config = dict(
    n_layer=8,
    d_model=576,
    n_head=9,
    n_kv_head=9,
    head_dim=64,
    d_mlp=2880,
    vocab_size=8192,
    activation='gelu',
    norm='layernorm',
    norm_place='pre',
    norm_eps=1e-05,
    positions='learned',
    qk_norm=False,
    attn_scale=0.125,
    bias='none',
    tie_embeddings=True,
    parallel_block=False,
    init='trunc',
    init_std_qkv=0.017,
    init_std_o=0.00425,
    init_std_up=0.017,
    init_std_down=0.00425,
    optimizer='muon_variant',
    lr=0.00926,
    lr_mult_qkv=0.4,
    lr_mult_o=1.5,
    lr_mult_down=2.0,
    beta1=0.93,
    lr_head=0.00402,
    warmup_steps=200,
    schedule='wsd',
    decay_fraction=0.589,
    decay_shape='linear',
    final_lr_fraction=0.0,
    batch_tokens=[32768, 65536, 98304],
    seq_len=1024,
    doc_mask=True,
    train_tokens=582900000,
    steps=9405,
    dataset='wikipedia_en',
)
Each number is 500 + 40 x the weight over its row's rms, rounded and kept within 0 to 999. Layers, rows and columns count from 0. Numbers have three digits each. The size before them is the row's rms in percent of the matrix's.

# layer 3 attention output (transposed), 576x576, rms 0.162, rows 189-197, columns 480-575
097:457520450460458478518536451507496545492499489514563528462468477470485501469480447482510514565544491450486507439481493557519478519555428518465538531485491502516469559483447457525458516496510539445490489478497529487522482576458561536435494444510488467496453472531543422478473456488509473511
089:497515438554535515430433572436552457540545496477510528425498455404504470544501466598548540498460512513569540518417513353494523518495492475414559546468479493498479474510511530505518448469421523395539545540489493442505438524497479434482532492515515462482509432501541470448481590527489492453
094:525482532491543521462456497506576553523423528508466509497516486480527534535460444527527528485448517483509547481445439477494590431503556479540515522502486540509429528547464487516511524567542538481527496471511481517503502554450471526517523486508448500447453537470466493579487468458441510544
096:550495462533596506484512425437469464543511458466505540571508509558471500499518453515476412514406504524454542465447531450483512488539555477489528485445544486553575407493534436536538451484520565529499426481469543501513469461439527492499478515461530560500437421487482449539566446414500461550
090:497516478512540510482459515512546454564527536494515461535522529529505545540503533515399493498509480519543380533496468481491489435440432508500480501518522471492503456533494521425552546419510567476514475524541457542435479533522489463546526431514485532569445504497473556482483451550562526538
090:604450478464510471508499514509481480537480485498509586559524456457500454497502533507421511523511475532484483557504460571517501372490526533485578493510502512502531461461519475502519554501497454526514543527587529483526453533500469521522519513494485519470545503426505538456563488568491502523
090:534495467507482478517477500531507527483534441496463513496541504544514468412487485482532469545518488472497521542452476470426548527457416546456568491470456520520499512529539502473492473459457376482484533425558482439466381474513600460535548452501521552544530434483560502438432446488517496521
087:521495518586531404490496533484544482482540465519522492558532416517487446490517496558458502511473480464507532421489514461391513477472510532558513531537494520496457496482543490510477468519526476495480442554455484538381472493510557530531376528482528465497545509536458582428511489469470494540
094:477495551469507501512526525515540492574560510504531603558525497530515523475588508493506477498481509493487438504542537545544550520482471594537523478483527515502420597541520501494488501415476555521434475447476552466519482477461464499490563503458478471527507488472499513520533488503487548465
# layer 3 attention value, 576x576, rms 0.0493, rows 190-197, columns 480-575
098:525527535487478567529563419545472483520464472519446482513555437510428517527548506423465525507529550504467502506533509539464462476491484494469537463525468425538515510530492524588422554528531454571554432574488480526534510495484541515514452552441470508555481519538490498470467394483454524523
099:440624481538489457565538477471456489510495483511528533488490513533521434484487495477483478575498511459520439514471483529499431464555458499487496529478547437518484467452553560500505433505577447520496469485528543444458518410496477435478476473476534518481531472516549454491504452484532534497
103:472570536490467512522470565564568530536511521578470436515455481427519508551505572515472503491532472496563478484466412523534550467534483518490474500471444508451394526514514536499528490531502501503522621581563490476503543510573520491521490463490491445511579524492519542403418536556566580508
099:505490507392483519559512477492474598484483481504495513505451528494491429506480460498570513491428511488487485492462501543515491586540570516465528521519474508479405497482505509537440462514493475510492522485535515493514577462422525572542486601480499457481581495554522462533565501498501445463
101:400575511596548477508494466506538505540483488466502430506468493528505504514535490504587499504493541506497464455438538460542437517497522490543430467493520463485469486493542584462464488446509501503471470504471489452488530480518530486492437486540554438550459504585436476551477517450527538506
091:485482521576508527475485510502477420548467538451523484486449497485472555545509498525483461456528511549483503556517507516581500466509571499582480494474525486458493480447479498485497523496545564535423554553470562584505572521525454539494465577500490530495520522473446463512537525529497475485
098:452538505454450562531440485502465437534434522450465519469460597475535593509523494491481487504533533469460488557508501503591489498477478501392491468456529480495515504552513472485562489479472576536529565458526512420574549481497480495468564487460498515450541515497538461539485464448506477470
103:570479482503484519511512444467476477454457491485481446432540498518486507485463463508573544495584537499507543477511449446502477506485492419453473554502486540467572419475499544470473556483537479497556486497462492461455516535527539480489512564585530485528453484530511491445540478442532506519
# layer 3 attention query, 576x576, rms 0.0484, rows 192-255, columns 480-575
096:480522483481489505444453461473506533562528529482560570488643478459521554451418567495437497479509463458551532504511435546532495479501441448528500451513556465512572450531540469474565421571533540508519494523495478435498528516510448423502547541548549524477520580441479553483445450515507457525
097:435522489473569518548461539472407499547446505417491470586511539509410517518515532503513472592584540525477517540415476499530544529461459494517547481463497489480470412490534558491471488543499509450511397451470515501417472510604543498498543496494509501591509503538512577483530533528522460556
092:545488494446505546506472422481543544492480454566464553485452510438513462505507518484493456543496469470488527469435451544554463467486536448428413536520516467488558525504450470538502514536540474431495573530470456513485437456475520497500508591464527502490510454518513528517513471448463503496
091:467549508532492540473435520462495526528510545501474490457478435560500445487506527483463478380512539467522518540534512539520491545443482497472487539500503466486467482504471495463497504490510560498537467492519547561499507514457459504528541513524447491542556524518529581478498499514464450434
094:513563492484521512529495544483426538557477554483481579448495495425509473487531500484508496446494491491535464532508548454474451539490541472514532520543510481519531466458453428473469517605530452495490450467520515482536492513507485509478542499536517439477545460520529463505476470473467593499
101:469446448506545481465543504508486452562502497486576506472498476450560541462585484547484571476573524467463538469469513472448490504482497444483591459479437495549469454552577467534592494490519586552538494503579474460449519484476528491516482530491570533574578520418494505538411553518480519496
095:509428554478433494436621510430470537556438498561434497479511419500490565411480530517568493470443475523501483451566490551566497557507504513479464490494543478489501542484415517548487498522523521509506526517456548510459504506459475468470464489464514502581520450518555508462495536530555528476
095:496497443532545526491485510511447604472492533521475546538463535436546442550494467520500566495500416472488584501542510533444591458464540475486452535559565520515425518464502528541528477436541484533488529479523439451575486559537528454550508462482480497441581494518521482531503487509537542481
096:469505549499543476578534507509530487614510493499464470512521461521509529447601505527500471527546501475501442507434461436503494552522586534522487515521506476506527559506514464492506467526461521487434506464520511519455536498535444518534565466541568507557581484501458502490561526439610575492
100:542499458394507523582518516462509509481475460561452522436523538492534529415514486536562465508488521503474480558506492481484458515565438481421454460559535469546527522488571488512536529602471492516427475575540497561565518576444497421488525502512503502462468449531450471510515443498490551464
100:448459495542446462492450422592525492410459493540410430504452499554569515528508544461499489490515561514554542462573541597459526485463548506552420591437496547528453522504600550531485467453487514533546511517454517461546523498455501508472410536484460532514539576510485456452489522530501495452
094:576483495531488533467536506443559539531548502492483550537490493446530502523480530518437562453598454502495564465477478511512511524537417455431530569474515523473531452485488437511469550496576479514511500469460509535520471471578501468578439535516515541557485533484580542520509502476490488537
103:413536486508447529480520447456498470470525508543504445512540561455428529524520557460523466475486495437489457426553491513475463480398479523469460538523475470502451482461498474507563434517540469509538506501538493532510507492532494517471457485540463557499490490453469515518474503521462464504
097:555470494480436451474551475534460530479478487511424511476541512494501435511531475515515510495525493480516504446574420489503541467452542468548542496471513566524550574521539446529586485500523418448509565536480475463504514478460553516434450441496461431507506493463490494534423452490564483492
099:477490413482458525429521522431527481579560433462437540476445481462471488413475575509532534545505505492502497463479530452480518537500465489448460478522526454485529509466522492537425551580548487524501449505501461483496514582562525490507487458551516454529543471541463504552542473525528512449
091:488584456496629513517514433487496520562529455468479521443523470547439524443449459552523458515547541508470474510439479457441530557490442554497482454508535456569462558476494464522488507434487535503479508544564453536501486427483513435525520415548468523471467475473482498466579434490457445493
086:543583504493517497476483526510552546469527465484487567450500474518532477462515515521490546450455475458571512501445515538486440467510535529580464439560511557514499487512509524528488489560507543527459528508446555458449497546525560481519574494482479508430524496472508456629457538504450530510
091:529437517562526465501529496536494530566497441537519516512428549485434492529468475552494532537505469513522567570430447491440460474502441549519478500474475441607529451501497522525543575486595529478559483511499539443498533515470484506502445617514499454430570479536496476491439529459507509475
095:546573479468514524530542511460491508459497546528513492399437517487480463457515503528425519454463525497530403440509527494470471478573509512546523473487524584510481420606523521460521506519526482477511456528507515480456438471543466533491566466527455450491509565501490531542372505457499496489
096:411462450533458509474541446501528474407552462462509551575438509556488532572493455494491496456543504508455502550528484523507596476481499501469508476488528510419489493499466499530495483465528411566508439505440515477500483548460451583463536458500468506520585511503494549544496508569504449440
097:511532515523495523516440551451548480571481466510462420530498488499406434485550569521550402439438495540532417552412485486504462566476485526512459466490602419578533487466505504480488481515428540502498466516571528610469549469571549464533465519507515463537464463510514549558544487490474448514
098:500477548463406478526516512543564496508450519495496510456478435454531509501521507517453490482497468496479446548553487455525521555483507566563484496487471562470528452504494533510450569517485468498497469435508468493516496537383508543536482442529522442518547510475519525425524562481480541504
098:463512511455469502494476524475441500519526487522531531452576433490506520482483481500549539429479529490544455458531431408489500549499514520494404589487473541536497466527506467517506526350410594490530531488542506462514489435448519520467550462474475469561522450576474455456460496482499513474
096:505535510524432468433446483446564524509471564485521518490543564500398520472471516473427552483514414528512516531475504533492523508541481521558521543500500487526480432480528486502477504429521479449514475496586510507485537439481510426498454457572524522500494485495434531502481435489495479501
098:513533503507492497442500445487529523517517485491500513466484521469490502469451456562616464448538531496552457558518466501478475544452486527468560432480488531489435500471429412494530465507450406595504597549511509562506538499552544480548492497551474581509432544546446507482520449481540470461
098:500440506523453496484498502449439545583512459473563533477529476502460494489461506527637497504568512547470462404453548444496476521475481495574481460495476444474435507522502553500543555503464481558484488506559539450515494502472547503531396446429522499431478463478468462530566542570536547497
103:496453526540556484553524469462495528533518521581525475554510512449496500580471540577527558535500473512527452515450466509498490521489571435465500449508548525559535526438483477501438527477528524475441503604554499534462529514536612472430487491506504541478543444518486441576534454484575522520
100:544539469512519435470446433533491510524497482482372469436465434495456451501531509482493495469523440507483493451544445447517511490526500438490501530442585460514539510489509458590545466579550512500486514475499501546487485527516430521391536556468485545517454496506518478496471484476496503469
092:496510500505559409543477486525565445607501484450443512469456535491509501480484541551486507490524454546471502517477552513564532533533442463494509429462452464421466505450548458513482517485471411553439502522521552517481546596479534505478494532390450576510485461398472480514491509577530576527
100:455519522473537458578575552534458458515470452493476467497441469505553565456493508534554529496468555571485517556536510478535442548471499438511529460518503524474490542415572449459491568482433452491457487495507522552487493516453508519508502473535511473548472517512491471444553464479446510437
092:459520412456500543563509447467493495452501459446572554504531520488485557504436540500488480520531470500423492537546477489540496524408525464480521528451451505487494530467452461432471501543528442550436480481518585470510437495416491527497524473494535490610463464505500481578501516463478457608
097:541461493458590533461498482517457429420546497518492485463506528526472536503499509550528519513515483472479473517490476438467540525461488455469527532448431580500411452563529481515502430467502467507479473514567525456526485589507505581464608524487516536550429553472474513463514513464477553400
089:492501464490610520446366440538494558523462488512587547496505462469439522522505524444544441504509483518537438569466431498446509509514428525508507471494498493554537468446522460525497489530496551481415443537504495469512454508582548465510480585596489541527471464534540527460561562495477502522
093:526511521495528508498503484515506506475505515580507530442527409558552528524449420540538476538478496487459450443460491471542582462465526498503450554478547493434551573480508461508448558484406487550472598531548531542457481483512412555521564447482403494561541520587486433518544469488504553542
091:498525525465526515508510425466469452500496457556468577526508453464515506505537491525506449589435497464451498517421492485539534439540451451463489482445457552483533537471493514539467515501465520522490484510585499520450492528531502423501535452428478510500507494469561475515534472513449516491
094:558458529438539462524476548506529529531474465480464499538486500554516491498496520466511556497427477476490516515456510506554437480529445535537547545437461524418525488497422508504515471570450510550501441529522507514476498503488517458512534475492521449526517510435515436547503555469488557535
091:496474504434485498550461465479537525473506504501541437548501496532548540451498532465503457561506545468514495501531545547516552441493536494421445483543416512551441516575486493506521445490530530401527474542549540519540482520533510463494478539489520465472509498455477494481513438565458461501
093:492484526485532488580483494512542466539394522567529534486574572510493518447536466502440531534498460477431516504484532566513490598467464561457526507454466482498471474445517553399512565507523511466511420560502514455492510500512516450505452495472447520564472497450486535512475410555528535557
093:542575541544537498445447514461473511573436545451551488532531444467391480561492487496471444453551584478545498531463423541476482557554511625479551504532487452524505528469567518428518476487529466483510499495543449526461545486487541535511528533518528492463489447521477593418476524548495514443
100:504526516505477501545467517510486474503532521499530522417558460562510464450461486590517529608552480546373523510424469458422532559547514508425507543441489440512419498619502539490495519465558495535483493499509558457502432448450503459549603486510515559484579513538522473499455465555508486500
098:490495462476519509543517504484551509539495488469535522563456578501504471444532558520447494528539440552466532501556522497591496524516471523484516596484433497419555448477486502434454526527529533479531465510522537540535510475486523553489511498519531541497488536575466539533424479452502503422
100:499516503492566523519498506516516446539496504565576545473520513464467422532450558554488444514511499450492520452531465555481493513537403516542472542551513461485488468523485494489433413546465482466604462497452522516478472475525458544516513498489514516490516484508452598474484509529431501521
091:496539487509506524523507465496511533537485478520514466455505441449492530528547504502485525557516514595531528517517550518557535507523467486568517431571541511608556466468574474544435530529502519482488570484423540554502513551503483568494455559512508470487464466467504495530496524480419476476
099:501526543481496490467449436492493546491560566568568457465484562458546437566607486508571441442509530564475499398512481555454497485515482515534475454512503552532509516442531477548492479471470550509465540530486451465423519457525593549420430527467493508518446569481516460493455470457472530501
097:583553514477522528473459517541583574442415565431510530558508507436468464511504542523497509487486501433449522521515472542509499487500585501552455516575469509596543534573535473546516481428472477438466546420450511478531514552468523499450532601488494421441455455452562495453467538489574550411
095:483516437469538453473457569565442567374505548432497438450492534459456494587443493544509582536495542531469527562511383434392480493542417549532483545549549566477511468532512597486464542524477486449459481448460533463538513453496519445590469535483508477462530494469512519497441510465460522482
094:491549598507467464536518452487474560564460440432539495498542524453458571484496545492550552539514595470528499435511480537514432548502473452503473487493519509469492431517486605465526587463432522466498486486463499416536502474493503456532442532473514494538541525460476508430534529593559493541
099:474499479393545476426555578566454464561493478561470478429432472448450500491508567499522527555501537473501541503460527484502447476547498602513497527495540504486612522475541482531481498554526453494563481513514457490502505512562496539453532512458537479523522512546463528503437462473539540471
096:491511577543509552524495565480485475561533454502528471470523483538539501429465524545522529548600511447572501500483490478505496445431493473468515525499525529451483514505576486459531506476500532530529537452465506550569513537608471464537510445442527566552530550515589449543514478496506500556
101:510544526476552493596486445455471554538507469427525490487564541514433467505543495551484495513577415504443470518472535461458507534513515430503506500496515477550476507560550443502584457493560480524514453441532508476533484467535558466497494418472461518541379476486510450528473504456567544475
097:439486480492448540515541480553538446440539555565457460577497447537498508461450468522473491557526552487432453498522512543505510478498576610501510494483467533470491452520505562509502493532460519506561508523483565431482451525447524363506576628479500472602582517429579504541468563511441481468
092:503573369500448514447448494560471472496514582503494488488393448556513527530462476471517532523542489440559498462425498564543516506426615507546514509527420546492485529521500504483470505522476429479468485508482562488508522525516514540442554502537562584503500419435486565567487535479507431486
098:522492488572480520480432480493463529620457552501495447511534493483476543540448508516495461444570537486539526521481434519453526428500496531499535525469467442546523508523532519538431454550505555490569492475490507517471535521483460482491398538515553517516546471510425518415500481481445468556
093:511490491528448482534512484519556575502486489563557474550471512530490481499491549569444547522573489525446449465524525513505471532552511485500394477502540468517410526548508435462567435509512519432509491508478511527482518488510601369475487556501482409504497561514558456478488493537530438407
097:475475437486530519494558536503508446471484418464473417593512466551493476505474456499529495497481510456519499520510523573479545441487491482526509540533588570494472502457501544609488532516488541417561513476472531534498455457464560423498547492486506475561549487487544520461519529488575501440
097:469479503428474550484461519527490481477525505445546571421502445488546534544476492460468595487491475510543452526551516481508563485513511540506479536571382570523459522489546570536534449472470499516527525446474506382535443547436460503536598555444471440515531478462503484532473508533473525510
095:480451519434582504442456422569532435502565461523492481420492395545474480398536460466467482479490498509482529440570521459477480445519461538450425516523452483488559474516513569521441446579519539509517499530432530441497485514478452518497522541512509473484440488482492554430492470544516470477
096:527535492503481497448527443545516478522528489485545476570494432575517514467444508471515485450533459506508465534482514446512493445449567537492462533498446436487498539533491476469585462504468476449514488477547471532530473421461478445433491591524499573536507477527489493567489521420481499479
095:497498516499513511506438520555524491497488548488558496470541486483575575485462536440540571483490545485455493561468522512525456418426556530490546487522399491484511467511488500505493464580520499503497460566510504450466449525500509481538502500548471519541473459470465513526494513572414515490
099:466455542499463576529511415490511514458428438496572423547525507485502552545573490520537446499458515527513477432477488483476582522460455562499529399483547487613498520434515597542562495552454497461486444544498557572512558501456502478502504463554569477469501456489480535501520451471559457514
097:467416515391452445513542500500491477452546459503502446452558486479602560484514447403441582565426482532470462505511615512588532476496554493460552523507425512468567515490453511496503473489535562499491545451481578538510497496509449540512512493512470467547506518496530541564434539518465429488
090:505533458457445516493499469525484449351534560475451500559493521572521540501504499518534504496522539444484511534423515517494541452512513540490492508508409551515551474531544496575449508459424467498556522495535550468507505539441478510459492512447602516515515469432530522479527567541526444498
096:434428519486519513582589518502515456419441470506488500520509550472518550536472523481486515502434483517587482536422533468486465566458504566501567474524498520550525453499479515467482489468523529439460461577485490532463569469484451534428513434517484500391558497512492500556537489487544539504
091:485514491456496500486530538453547484487492489478528512514480507458519512545592512551554448523515540529544509485452554499471496585486416511482552485421454557540592442506505524517454563500530515455485500543587478568501477561510451485455502488484527414502465502480479512480534540550495418501
# layer 3 attention key, 576x576, rms 0.0463, rows 192-255, columns 480-575
102:484465454491487507533583455538547524538532490484544546524508465493500495431409610491452521485513501446552525583484476541559429476521499485559514510558442507447515462565458520536497546486500486576501520506499439461523556458486531466460500505518507469479578478509473551419415397428483523520
107:526544504532546510541421540480524466570443476503468400551481554469457470536485553504504477505457557543439489471462537482484538524504526561486486500412456525506545493458529489452491521568469477484508513459453481412485507531514530504529506528501528476516496504475516479545555546541515564499
100:531453461513463456504488568541437556457467469464515545435533486448521472519488522513544493542527464445534528439457440473530456445596474528459523510500535508432504531512511476538564542543505549562512528475472494516460458484494503582448406504548520534504516544457494546549491419539535453553
098:504446507498485495493531536460514522498502488441494514474508448522474540488506475494485493407438543437495462526504501508495561467487489527508483510493556487449500499501419506453539516501489577500485497581559510571448489469450485515565523462427515533561497522483479503452543498544459508468
099:514508526409510466494476478553445543526490469507587578510490523458502460558527523479520478496498460533533534447453568481479463509497553479507503441479472488397542527471495535394519513465538515558468494542540484534505431465531506468567525459484553555543527516433511494471516478521439516488
106:491502526561615464454515546494494472498474498520534482519541443467566579468520534452516539464431552495450413458492546571365503575451480471559539448482447461594473467513549494519564554481479565523497499532563516514485511469540523502563496525421479509572557451483570475473452596529525543505
106:474430444428442495515495509533466552482451568542442408500474441539499547536542510568544473491471499531533483545505470482518468502487554521433481426422590524520508484460556473523444543549495594405534489541450494494519504544456397475491452414500505497524512478476525468517411496530514540495
097:521519458562512443488447488564427519446491511561479504494486475430517481506519451449531532443532449516447480493570488599558585469471574499486531533540580480554499514559545481562561522430438475486573460517503487481528455445481580486444459508445521522489536542539522439496540481512533462534
097:440429480452548537568533452477561492537445526449519513528553530615523560519598494518469478487453529551508487446513463511463421516449507519451530463507516513472548539478555455461422496512487440520506571443523413488515486504545494559478494482536523612497497469512577419571485490464492559410
098:452399482443517583514486531483463521494404536488465544432567581557509511474447472575496523563580502491446519503498480420509522468528523455520492435514490479497514574444504527496536490526507522496567555441525531494546529561551555479438512561491458466468451456570448554541516385470444555555
104:449502524505435423440462458508517445410537484482437492469553537544557443458487501517537442422552519468496508485567524517544500443444495506449486570461519424476523512477522505511444486475468475482525490510503492497559506458469423524550411516466453543450474556566564471507496559488496469494
101:532507470516432505513555513502502552485490520531581533549503469479457584534508477480444651502563432488532605515558566498546497453501444478494476418515557512488529475467470487651581512562511514544470518475474508529491535489538486567570474533464542602520489538484441539479519492478478522578
101:411456467502475497556501420465405490520499473526465465603402488479541539532507470473532551518562514502521462453460486436473489433483468512539527461521494531499542466487550522445484523531570477513519477516560456469498474508529557538514484480543471469497487580488527488467500450547519523568
102:533517528431495451416550374482527565462478418484548456470474519537501364581451532514454417504519417457526479477521441477405442523445495493511464482523549507547484578525520420498494480492473478516466512571493490502528507523545541524491446520479479540567473526504508471568408505484508498482
106:424542421482406522461559503516492420548472409499492506427502425526508536532526506499413505495481445533500547468478494507531517470515460460568499455504533480452492553502559458568501563519521504531511497477515412519442457609484571533518452483566472499461506495604523536531467525515454497449
103:531549494528610501458533522449517466527574509470506484423472461543481509487482443513580473579535484545464496503510499512556450506469542444436437495553484511510442517503443500496605518517529554471467536484482460511487451468487508392463547424565486564470503490531489468518572459479490470481
091:504529515603540483479561503479498544521476486466436512513426408484560547479516444477507540459506503572514503527461469519460496471531576583515481437564491556548470495518560495520490424522555520510526566514525515524514433525528606490543474462513480491410486447491483544573482592516476537585
103:507494525438485505562383524561530543480386451526549535479552513425473537526538522506494473484480485459522494497451429469452484454475480475576462496482536475552498522473502486503550435529594487569513502541503549530505500558557548606549464526505541538493410579571424523472509510531510470551
093:504578467476545614487538406495508576505514524513579496457473488477470492496483490536452465536486554487498437532493476513468534481530510502513440505519438544538530430503585524523493507413548518421416464504465478438511525532510505558513551502510393528476547525494541473513501522439471491470
101:439515496544464439527460464547453466510532465596429543517526521480420504506473497500467484496500570539515471560502525533525577494525483492501526497483504523508477562442463469552501489502463478456514528558464522503544501489506508481504490441515478503438505559487456491511513505583523513526
097:459433479512475541515443550462532491442533513488451406540598482567445522528531535514490501506497517557511466551430425501486495529468493494447448480459536529489492503455500498463515429484517516525553443537474510527493435576506559505583540411534490513588473451468416501508504486507490550523
104:440436484531488560524518467480508529491500473510398415537459490534483557527511523460510532481441471504479500548529509519441502528504455568535484510430488566451531523493542483503418592547428476523443500504487481569522541565483464618447503440459513463502574493524446525457535512472468622462
104:410500471469558528546454515378512453547524455495430497496476425446472521494526550487557531459437501471524525516450485475553548567597489548436456507452477569492472576541620450454476554429467545538535494483454473491490458528524525393457539465524428504488524525511524441515468481465547557423
101:479515470588510500526535539428539512478454494480465474511496570498453540537509484527454546456542491439511508542540471510453442505498472526561424507478513511516434496499503497496514539425491405525474444464542499528457550533461483505474487427506469458455564518539344537490519492504434536488
099:447470437484477490436482555452494496491435572476541509531475532573423523544498477484533454504527509577519526562516415459529493492453483491539503502461530492508476489465460400505467466478562511457422507498466484527548451548468566543494517438489445561498468493496540439467467498469539593484
105:538521498520460452392473525481524499489556460534528495416507494550449418482465461432484480528590498522478486473508462506479464510458480480537459464541484481520482493502485491498482505473461508402489538487497532486520404482532528516531482454431456498542522445457430470460542532520468547445
106:471469463506515528553481496470459505487427524539530474503550535480504479537529483569514567563490501486531493457528456463457463493512477458542511474470491529472476523479493486500446507486530497533502530488516457567446516533518615473441549534549518486506437519518497524507517454459506518535
100:570429477421533422527478543505426427502488504506456441487462429495503537539565478513516487500391439527492565581505414429536490472553528476586440496491540451442467519493471488536472535650495557536552506448565540533498544557520493569451469488487540464499468525552460550538509506497551493563
097:529533535515448379533485422475494480482558485463521548478504481526510540527501495552477501462461498518480498475538502492474512520460483514513485429475480502486467508438519458542594499556442451520475522512555548484512489495570467483485492582457452517514475527480479466554512505526488555538
102:525517449451486474449566478460440486549460486420549484469489482503558466509475510504461484499502492578588581483497513521601527522456492521521483477606482540453522517531555443520483488491510500504507582439523468560538478449521518448504513500520572526528381470471553488435498499480481555489
100:506534514502434490436586524555512492466463442512454508447416465470494456446472516534480486439526490512490533471513490491498487536470536507501515521502485577466513521498510487498443495530509531463513497457504530477528479490464480449513517567541552519493471507479519491504502494497494492497
101:573514522417501458444496467496439442509515514534535523511490511536504544534453535546516520522472543498524501554465513508459504413543496541534547560551531511500521467503466504511488483595512493522575478460549511454469439546521517559443453549531548525527463498545491520441442536482523510527
097:537490439450494452422455569504499510428529457512569520497529489501482458518495524476414500479524425432534464450510464519446405534500465515449535491487504480488498480481489555461531467428486472480449411497464485486486448507526506510515476515565502519546548414461472523501525574484510523476
099:513479463429503500460480482489501435510586484506442445512469426508444519498522434531457462542468551544471525508460481484510523584542486534463489481551569558426476519428527475470491546596526508512590532500521488519425482461492506451442467563505531434481453507442525527494474492467508528518
098:512538439452478453442493502484510457423534474523548496558529454497471473508598484597494452569439516444554539489491403484531491457544544569545561482473520511500511481477554491523466500544566499458502554492509440495464459554496537483453520486595549479557486527493550504589463467451465458501
102:544562570493479445457440555525526534453521511534524529489455482514484509469480575503485532541433504513530412554443513481428453457537499570514517501394395473501541465454453506476523430538455500544501512501523522483490553494543469483535522478481511574553540500488431487491524494478477531507
101:527546473548492482479528531521505532397465461489509540502557533473540493481450538480489464465527498496490502467434483490426559489489494463492494493461458421472533512497488455480520444453561459494569436578504551463518475492520492473467552576480481479546586411403443535426512493572462482552
102:470503543482423471480545536496596506498547521514488463554537494569474390519470462518510515456455465471524533487525550517479481574467523580495466550493491469479466428475561514479513500436537505452443489556438557434516471528558509505543497503490472444478533544432503460527472529487472514486
101:535461546533482563511534503451497591492450506540564495486558482508387503498484445444505472499503523457518523446466458502561482537485557532517552446548478514476523513528476502461532521451549448509506525494456490493534483467545486542542478525501476443509571496508471518436492549538467482499
099:479574525539492531408517575428540508600422473550546477484394517508484477537445406518470497491488494512405500503494543465440541555464534474513493506513494452567536528533524487500488490524519521478517547588576515474495427549440481531562561513455480517466586510448506461560517499463454514465
104:509553509470459501515537506528527492469538449465538532524564600541510462506521541565549517510523524482570561462558519464523497455449488538495479624493458521466559452456527553489493531468562456524536469433535520503524603467534502510580474433594507510507465569509430495451438485483464436445
101:499531526474514524513481440506541562503497480581538549522451552529443446549458500581527416529573571487525495411548499602544477464491520441500544498534557481549525561457501555467505451528521536492510441546479491479572514433593522495490550527477463540511545439473496524475498421435470506494
099:521464483475495455539532481496410522429474446469510528532545574461487535570542483485465519482514477538511532506545571511487501462611460531560516440510619528526464525528498529563527476510441467523539471438471553551442573482524482560500461533504541467504441432523448584538467484528455477537
102:463554518517560536485456414524484481517497565535550433398431461494501480467511473478564591491544519491506460432477425520528512546503529443530489482528527536494504471529552461505568470402488409543540448496448538528447538446542471480431551483487527485539485583553513424472498457452529497496
106:492560544504502488509471415554489552490485577508445559555519562480471496528498569494531476438471490467499475541490530500511493549489540503526544546588519534485487550543544491536456464512405512535540453473437518481519528461514513569461510548478526456497541437481498496444510445468540488468
101:539558550553509511547437548489511522460509555586478511504503536407484470458502509533561503520541497489464556540493447450503517495488470470510516545493489530551544533488504539508419462491554492421532488572487548435536525470484485535536531527492542409428533574451432491527465554442512438511
097:451496589529525545515535501470506502541486465459517478507428526427505494529462520522552438467494453495544527512459486581520514509369483466489540529448531557468446478499486559436500529508550485432387517468465497497510410461518489482552502568507494461531436435425507491499531532466576552526
109:479442505443525490485539497539480516566484530595476583426430459447463464504472534497533461480413529530477584481441480491449460483570429503610566488526530506496511540443531463466515468494526547444569477500491545512545502476517526486512477511533481489493477554526515476494496481523549500453
105:518509538499516552495574528506523486591514495427526449528493467496585582470531449496506500418484544522551521478537477536572562447484428497487471500534477495448468449446518474440555503562530508470426609497504512475507497489526513468474481548451575510471497477525529485529517472490536499505
099:555521540584524495462520514535502508564483436491511521544502482524507446492497480462517543535485509580442526539491498434514507473533555450504446513525456465568547510555454458508602480538502523544442464500484458547564508500531561475560438538496535528488459503509567452494532449533488458475
095:440502566560434441533474523537552486467591513467480480487377441483447549457448560461515488509475592525454457462522539507458524512579537530515557551470543479555558490457530492482544475548507525555529496601469556583498500532553416475493472536446559511544522584476523520533472519515506494463
096:533552514531437497468466514511445599521486544542481502438495497538558467531462474492546487464543501524526579423444538571507546541547547500515503490506456509519525479479461492505467532503532480491414535468590448467553432531473502511472464496512545497493478438358534491611499517573432447545
099:536492461569598574509438493396514476535431510512511485497490532474535553462539593472565505511493475475539454444524473426507536497496519549524477451448477460515476533517537473447490564484483474563515452451574433560525572438500465509477488513488528455495514490558487494422501508462512548544
094:487544486576514482449511505532461507468473527510517539509464515468485444568479510454482505528505497548495460587532495571461521498519525475536460530547466456522493487518485502536552437501539553495474481503491427537477506512535551537496498467441470531469479485546437496472562458489512406596
105:506534492479462504516592541443511499448465436511455465501432453473509489534470520536504422478451495486524498532491524493480545567532479485525507488376591494466503489405455451521495473579484513504532401515482508548454505489470474461469471500443537500485530507549504556458479596569586496467
100:470518561438530469478495473571603510552458520425501592554493475498481463503590497454452453432433448517577455450557495469464493472502573477546498490504422486612450532504552507467445478501472566501500525547480549427550452493443459501495471491495427549485500506504556446557524502521465528425
097:494532455411539485485497482541529471520592402530458491475518439517547483431498431444490473510464520529514519408527486504488491440489492469484482513583490499510524541483482478558471498558562504480487472477443557443535531444500487458477536532535512486540422528518481471464506466561503482493
093:559555482525484495410494516465519544472549514470487479546483496506467508454430464466487456495549514572494505474453480557452473465491499441466489529517500510509537469454534526518532451513507458469555472480541442526544499480470477474527519449499485550449531450475476556537470495459483427550
097:450528522482487545453432485537529477551358502465445487494513471402511553502470554444543476519402503530569528448443520627501532476513547564496505522470396416564479522508468536524481451513458520523501512513574555523515459557521482490525462499459493456487477426459516461527448494534425474562
103:465462523517515538543518476528495469490480471497443507534479457530476502484536454447510476472496501577525460492434477467478551524490542478485506510575517519510526530505541566507530493457508511485561453447458557539497543444507511475488519544565457479513525472466481561514524483528526521489
103:443454476424481452464485421567530506498437447425510476505504542516509507567519507456470487511444529614506490512546599497467478465566523516520542495499478428489537508427555477528438508542409548484532549521518478479499549515513471531450489439484516585524484526452560528575431472475519492500
092:519526457584474543505488549443508500498533534525372496492478524503454477481480483475507496544547630529477506572392510532538465555563506485544518523475450509509491546462512428596353505524542563470466506444486513540563478544388461441457501486502528527468498522448543477548523527492515472498
101:463440528446484471484410540505568482486520547444478493510557570522506462533531445502515515506543505485560415489490496505429433460426531533442507534571500542507454573482458496484473448419453530539493553543483490478470451528489489539450495494539415509492514550441517478508463464524508473489
097:498532478518531569554555523433552538537497434512408465522577465467477481536532499537482534547478524534530523605448506457455512474519418506546451509437481551523491501514498470511464552448538497483488549508427468527498546550531454514489628476500473463538533514498494566479560539514460517491